Weights of a small GPT-style language model, trained from scratch on English Wikipedia: 8 layers, RMSNorm before each block.
Each number is 128 + 32 x the weight over its row's rms, rounded and kept within 0 to 255. Layers, rows and columns count from 0. The size above them is the row's rms in percent of the matrix's.

# layer 5 attention output (transposed), 448x224, rms 0.0408, rows 330-357, columns 0-55
size [ 90  90  86  84  78  90  88  81  86  98  91  82 101  85  89  89  94  86  91  87  86  87  84  87  84  85  93  95]
[[ 99 147 166 121 124 107 123 115 147 185  99 128  70  69 168 149 100 123 186 158 120 116 108 129  70 135 109 162 168 139 113 155  76 138  13 170 113 133 130  46  90  80 159 137 167 120 170 124 136 157 100 144 139  90 136  81]
 [136 116 150 131 156 134 149 104 166  88 142 136 128 110  73 120 140 151 199 161 101 146 113  75 141 150 110  93 100  87 150 193 110 119 116 133 133 169 157 106 133 110 166 157 159 125 189 108  81 125 142 108  79  90 129 115]
 [149 111 180 159 150 155 141 115  45 135 184  84 145 116 139 135 161 153 102 148 170 142 101  92 135  85 170 143 154  97  92 150  95 137 141 156  87  75 137 170 139 111 110  96 114  93 124 142 143  90  68  58 159 128  94 178]
 [165  61 149 117 146  95 118 155 122 105 143 171 162 183 124 122 148 171 148 115 156 122 158 117  86 100 173 131 139  92 146 135 118 158 110 114 146 129 116  95 196 158 146 121 130 119 126 104 158 122 116  93 132  86 161 178]
 [157 179 164  78 115 135 176 185  94 125 118 128 112 186 180 132 127 123  86  92  99 127 132 133 164 148 112 154 174 121 143 103 103 194 121 200 140 153 113  78 165 140 168 187 126 117 111 162  71 162 200 121 103 100 103 137]
 [146 166  80 163 132 126 135 183 102 169 178 118  84 106 149 121 156 157 116 158 131  84 162 101 141 132 111 133 128 173 144 125  94 124  75 131 117 150 154 103 172 162 114 135 137 117 124 127 127 149 136 115 191 131 124 186]
 [116 130  95 148 168 133 137 143 193 108 176 105 145  69 103 131 127 149 137 146 104 144 103 153 128  75 131 100 134 155  77 149 113 180  76 120 148 135 142 174 112 118 155 138 121 111 162 155 117 147 158  94 144  86 173 142]
 [129 123 123 161 103 103 119  93 145 110 120 186 152 134 100 161 141 134 169 160 125 142 111 173 117 130 166  84  64 126  49 132 115  86  39 135 124 165 106 106 175 115 149 178 194 102 173 119 180 156 138 148 137 178 124 150]
 [122 152 120  86 151 104 126 110  97 136 145  80  65 138 107  96 107 122 124  95 114 143 138  93 175 136 135 123 104 172 137  68  71 114 131 133  92  58 125 160 148 107  86 111 147 116 126 116 149  59 173 100 151 136 172  96]
 [103 120 161 104 119 122 130  73 104 162 145 109 116 178 160 103  90 120 123 112 110 127 106 113 151 174 156 110 108 130 126 158 102 170 130 139 108 130 117 103 168 135 123 149 172 125 140  93 137 171 159 116 144  98  96  81]
 [ 94 118 100 128 179 117  85 193 124 151 128 146  90 162  91 164 121 131 163 165  66 176  97 129 155 133  64  88 138  81 113 133 175  82 121  68 120 142 153 143 135 105 137 119 154 136 141 168 107 111 138 165 102 138 123  58]
 [111 157 149 132 157 123 101 110 111 107 139 124 174 188 125 167 136 163 116 116 112 125 114  71 109  53 175 113 124 154 179 132  46 100  92 161 123 136 122 146 150 102 117 122 170 133 131 166 102 137 144 176 146 107 153 121]
 [134 129 155 183 138 133 113 126 155 119 106 173 176 147 141 152 126 146 136  97 102 205 148 119 168 124 152  82 114 144 160  96 145 124 165 101 190 107 123 122 157 137 178 103 161  90 175 134  95 151 142 151 121 121 116 187]
 [ 95 143  64  92 131 102 191  97 162 138 162  45 107 123 149 104 119 110 122 138 128 116 116 133 145 120 115 126 107 143 145 165 112 134  67 110 165  90 171 112 180 162  81 136 134 162 158 198 111 208 142 180 104  45 165 108]
 [163 175  91 100 136 100 123 121  93 159 128 100 100 138 118 152 121 132 100 132 153  76 193 167 149  99  80 180 149 142 111 115 152 131 103 152  91  79  72 110  99 118 112 147  89 147 141 100 139  76 111 103 102 155 153 140]
 [104  83 167 118 118 169 112 100 182 114 190 121 168  93 120 162 126 130 180 146 172 108 130  97 190 168 151 139 171  82 179 128 121  89 112 143 159 131  77 169 125 162  52 177 112 204 115 146 110 133 145 146 106  93 118 174]
 [111 123  48 158 173 143 163 173 123 139  54 161 109 124  91  67 155 179 170 171  87 173 196 118 103 160  97 145  72 160 120  98 166 156  85 121 159 116 163 117 112 132 138 110  80 125 139  95  87 141  89  95 137 141 108 131]
 [ 99 187 107 175  39 128 164  92  71 127 114 189 124  83 116  81 155 180  99  98 121 154 129 125 116 143 108 150 108 132 141 141  96 107 105 206 147 120 114 100 164 151 139 139 175 111 111 150 105 162 145 114 121 133  95 144]
 [ 91 141 120 109 178 165  99 144  98 136 133 120 143 177 127 137 119 128 128 114 134 106 118 111  95 110  87 123 162  77 105 119 138 129 134 167 131 154 163 190 102  84 110 149 116  94 138 146 149  78 109 119 172 133  85 111]
 [194 127  98 127 120 129 145  99  91 172 123 112 148 145 149 169 116 138 152 140 128 129 117 126  96 135 104 145 107  62 157 137  84 174 100 158 124 137  90 207 120 109 189 149  96 135 135  86 146 126 107 166 159  82 129  92]
 [144  88 131 102 208  94 131 144 153 109 182 156 144 135  98 189 125 137 182 138 117 144 112 144 106 131  75 135 162 163 183 120  71 128 113  92 181 185 149  90 109 113 117 131 111 137 102 116 131 119  95 173 105 135 112 113]
 [154 126 103 142 184 135 122 188 104 146 145 169 108 138 102  82 144 112 149 127 140 176  95 141 135 167 101 129  85 141 144 241  97  98 149 130 197 122 187 167 148 128 108 110 144 100 173 189 101 130 151  93 104 117  75  89]
 [107 131 124 124 116 112 130 129 149 156 153  73 185 109 200 170 101  85 135 140 141 102  70 161 118 150 168 119 188 125 144 122 131 165 123 135 122 109 153 198 172  84 119 122 109 162 126 179 127  93 142 122 133 132 130 113]
 [172 174 178  91 112 159 103  84 227  78 133 133 169 124 112 157 157 166 102 154 186 129 151 135  80 132 126 119  83 160 125 134  92  94 120 162 169 184 196 138 125  90 185 101 223 146 149  78 137 146 127 121 116 156 117 131]
 [136 173 165  71 113 162 140 101 148  91 156 124 149 106  76 126 171 155 103 167 141 108 138 128  97 177 108 117 136 140 128  93  95 111 104 110  38 168 169 132  91  81  95 155 139 142 119 125 140  92 125 135  80 197 151 128]
 [ 67 117  76 127 158 118 203 107 173  89 108 123 142 118 195  98 111 110  99  61 119 109 133  96  71  48  99 160 126 127 179 114 149 176 129 126 174 140 121 165 136  97 164 140 164 180 120 140 109  45 118  91 117 114  93 145]
 [127 117 154 157 100 115 131 153  87 151  98  91 113 152 124 180 134 151 136 155 128  81 102 129 126 138 166 105 103  98 129  75 105 116 150 108 131 114 133 148  88 124 158 116 182 130 150 163 144  88 118 118 123 154  89 143]
 [ 92 167  80  15 173 136 114  87 134 137 140 122 113 117 121 118 115 122 146 116  52 154 147 106 205 120 110 100 125 128 135 162 137  91  91  69 143 140 188 132 127 154 120 158  87  82 139 145  89 176 165 101 191  73 134  70]]
# layer 5 attention value, 448x224, rms 0.0685, rows 331-358, columns 0-55
size [ 95  95  92  88  97  89  80  93 107 103  88 110  88  90  94  96 100  95  91  93  99  93  94  95  91  92 114 106]
[[147 113 131  68 136 110 127 154 131 134 150 157 131 143 124  98 110 152  85 124 178  99 161 174 159 141 141  83  79 100 178 138 140 118 165 155 139 158 126 123 137 134 155 177 113 147 129 152  91 114  96 103  98 136 118 139]
 [147 198 147 108 137 113  87  58 128 146 145 136  96 112 138 112  62 125 100 130 154 151  85 156 114 116  52 131 103  94  65  52 112 121 153 131 130  60 111 149 114 159 155 104 133 155 100  82 184 211 140 161 156 135 127 111]
 [ 84 165 116 111 156 101 125  99 181 179 126  97 146 117 121 144 157  82  89 118  96 136 100 208 156 124 152  84  94 166  97 115 148 135 131 176 175 165  82 100 143 105  98 117 142  83 128 113 112 116 117 157  66 158 113  89]
 [137 119 180 132  85 195 137  80  98 126 150 179 119  96 131 115 113 102 116  80 105 114 145 109 145 139 112 143 188 126  85 102 126 111 117 122 138 155 159 167  67  67 110 147  97 149 108 100  81 115 105 124 151 122 143  97]
 [178 135 147  86 158 125 133 132  89 166 105  95 162  85 153 102 102 106 106 171  81 130 116 108 157 167 216 123 119 139 163  89 138 117 106 206 142 154 124 174 135 104 207 113 216  49 133 104 108 127 132 147 123 152  80 113]
 [128 206 151  73 150  76 138 148 128 125 110 118 142 134 115 107 119 102 167 231 121 138  81 163 140 101 153  61 123  86 190 121 182  91 162 105 168 176 120 119 163 211 137 161  93 109  79 144 121 131 142 117 102 102  99  75]
 [126  87 102 117 126 112 127 181 150 101  93 109 140  83 130  91 102 127 115 128  86 135 188 121 181  93  67 177 161  98 184 130  92 107 147 110 146 138 103 123 160  92  93 153 150 201 133 123 111 138  97  95 161 142 144  80]
 [117 169 182 163 110 175  81 129 152 173 192  85 138 105 154 100 175 119 159 163 147 133 104 116 132 133 200 142 131 163  82 146 171 136 125  91 119 121 137 108 107 180  49 168 127  46 174  99 169 141 124  58 130 164 158 126]
 [ 91 186 158 151 172 145 137 114 143 118  87 151 146 107 127 170 125 122  92 128  50 111  83 124 126 140 134 129 159 185  92  65 120 189 187 116  96 191  83 168 199 100 121 151  87  77 140 104 131 118  94 158 127 190 180  71]
 [ 85 121  99 140 184  95 130 138 149  78  95 143 114 146 131 107 142 162 148 102 123 107 156 126  97 137 194  83 155 135 158 138 177 148 136 118 180 145 162  91 188 168 126 122 105  92 139 123 143 117 137 183 105 129 152 169]
 [105 144 114 153 119  88 142 162 112 182 115 103 131  97 102 151 124 141 131 153 116 126  39 144 112 172 147 145  80 107 147 150 145 141 150 151 171 155  77 122  82 185 176 155 103 105 140 144  94 108 123  76 100 115 125 128]
 [ 90 132  53 131 102 127 150 115 151 124  91  92  86 116 128 126  80 149  62 110 133 172 152 141 134 163 149 141 201  93  44 100 153  86  91 126 113 174 147 117 186 100  57  98 143  93 138 131 110 140  88 121 128 165 145 128]
 [135  89 151 124 149 103 156 177 123 109 143 115 129 134  89 121 132 120 175  81 142 168  99  62 111 114 173  64 129 126 163 147 157 179 141 193 118  83  96 150 134 110 104 191 131  95 101 147  59 125 114 113  97 134 142 100]
 [142 116 165 142  75 191  97 115 153 143 188 129 143 109 116 135 111 113 138  57  75 141 150  57 108 116 164 151 122 118 141 121 142 180 110 148 201 144 117 106  89 133 177 168 208 151 116 100 110 156 131 135 109 137 180 154]
 [213 115 163  42 151  71 148 170 174 119 117 161 125 130 151  99 117 106 116 140 154 182 177 171 132 137 106 128  80  88 141 160 107  85  93 150 189 144 107 125 154 115 136 142  94 127 148 112 122  99 105 137  93 129  65 135]
 [ 70 167 142  86 116  91 105 170 112 141  95  54 127 145 124 211 183  70 101  86 158 125  83 112  80 116 169  74 124 190 137 127 156 110 105 147  96 100 141 135 152 174 126 118 187  62 123 137 111 142 146 129 178  77 163 127]
 [129 152 186  99 110 177  52 123 167 132 109 152 104 124  82 141  96 118  62  98 139 125 111  91 157 173 162 143 131 125 119  69 107 101 105 185  76 170 124 128 126 121  99  85 130 139 144  74 124 140 127  92 108 195 144 154]
 [118 170 114 141 111  93 180 100  93 129 126  85  90  79 157 158 136 118 150 121  98 214 115 131 135  55 118 165  77 160 111 129 132 181 156  62 104  70 106 137 144 105 157  93 123 131  76 163 108 140 177 120 154  68 106 120]
 [183 149 112 127 127  78 129 112  83 118 154  76  93 166 115 149 102 165  99 134 150 104  92 139 151 107 139 132 138 186 135 144 119 118 153 170 141  93 182 114 125  51 172 139  87 112 129 182 132 122 146 116 159 122 125 135]
 [145  78 114  60 124 118 193  70 122 117 118 117 169 142 138  80 101 156 134 104 146  85 186 183 135  63 166 121 132 121 101 160 141 115 130  55 104  85 132 145 113 104 117 125 161 126  96 163 149 144 184 130  90  91 152  79]
 [ 98  97  67  79 144  91 141 165 171 151  94 114 111 132 131 107 122 186 151 115 123 209 173 112 131 137 223  69 140 118 141 106 141 121 109  82 132 154 133 132 155 146 157  99 137  95  93 183 125 129 146 110 113 118 159 152]
 [215 141 118 151 136 123 110  75 107 187  86  74  89 155 143 137 118 137 154 184 103 210 161 121 127 105 149 121  88 129 104 127 176  85 125 109  69 133 107 131 128 113 145 176 151 128 122 128 135 177 128 131 171 119 105 143]
 [147 134 140 172 162 154  87  70 134 130  98 135 118 104 138 125 147 161  92 139  96 154 109 139  95 119 122 116 122  80 190 115 142 122 157 175 153 166  81  89 154 169 157 159 185  92 185 183  55 112  99 129 110 123 112 123]
 [171 164 151 134 133 204 123  83  93 198 144 126  98  83 168  99 160 138 118  83 144 132 177  97 128 103 122 171  72 159 109 125 133 176 115 102 118 100 171 103  65 191 132 131 119 121 202 151 116 153 117  98 128 127 117 185]
 [145 131 158 111  79 135 122 147  98 139 142 149 147 124 149 171 139 134 117 111 129 210 151 132 102 163 175 147 136 121 118 161 100 131 108 191 121 118 113 153 146  78  93  93 118  39 144 133 130 140 113 142  91 112 183 146]
 [152  84 158 203 158 134 122 128 132 127 121 113 139  96 138 110 168 124 189 116  92 235  90  84 139 222 107 129 117 119 132 141 124  99 158 120 113 150 133 142 140  84 125  83 132 126 137 133 159 160 165 127 105  97 168 111]
 [ 77 145 142 107 183  86 118 217 118 133 122 118 181 140 148 120 162 133 151 140  91 128  47 106 145 119 161  82 111 173 166 133 114 174 137 135  94 119 150  74 160 179  62 106 111  94 125 110 161 123 119 112 121 129 165  89]
 [ 98 115 151 121 157  98 154 205 157  54 144  85 204 159 120  83  97 136 130  99  45 115  98  99 120 127 119 122 211 148 153 177 155 164  87  60 162 175  99 160 158  92 111 184 112 170  99 117 113 125 142 137 156 139 138  70]]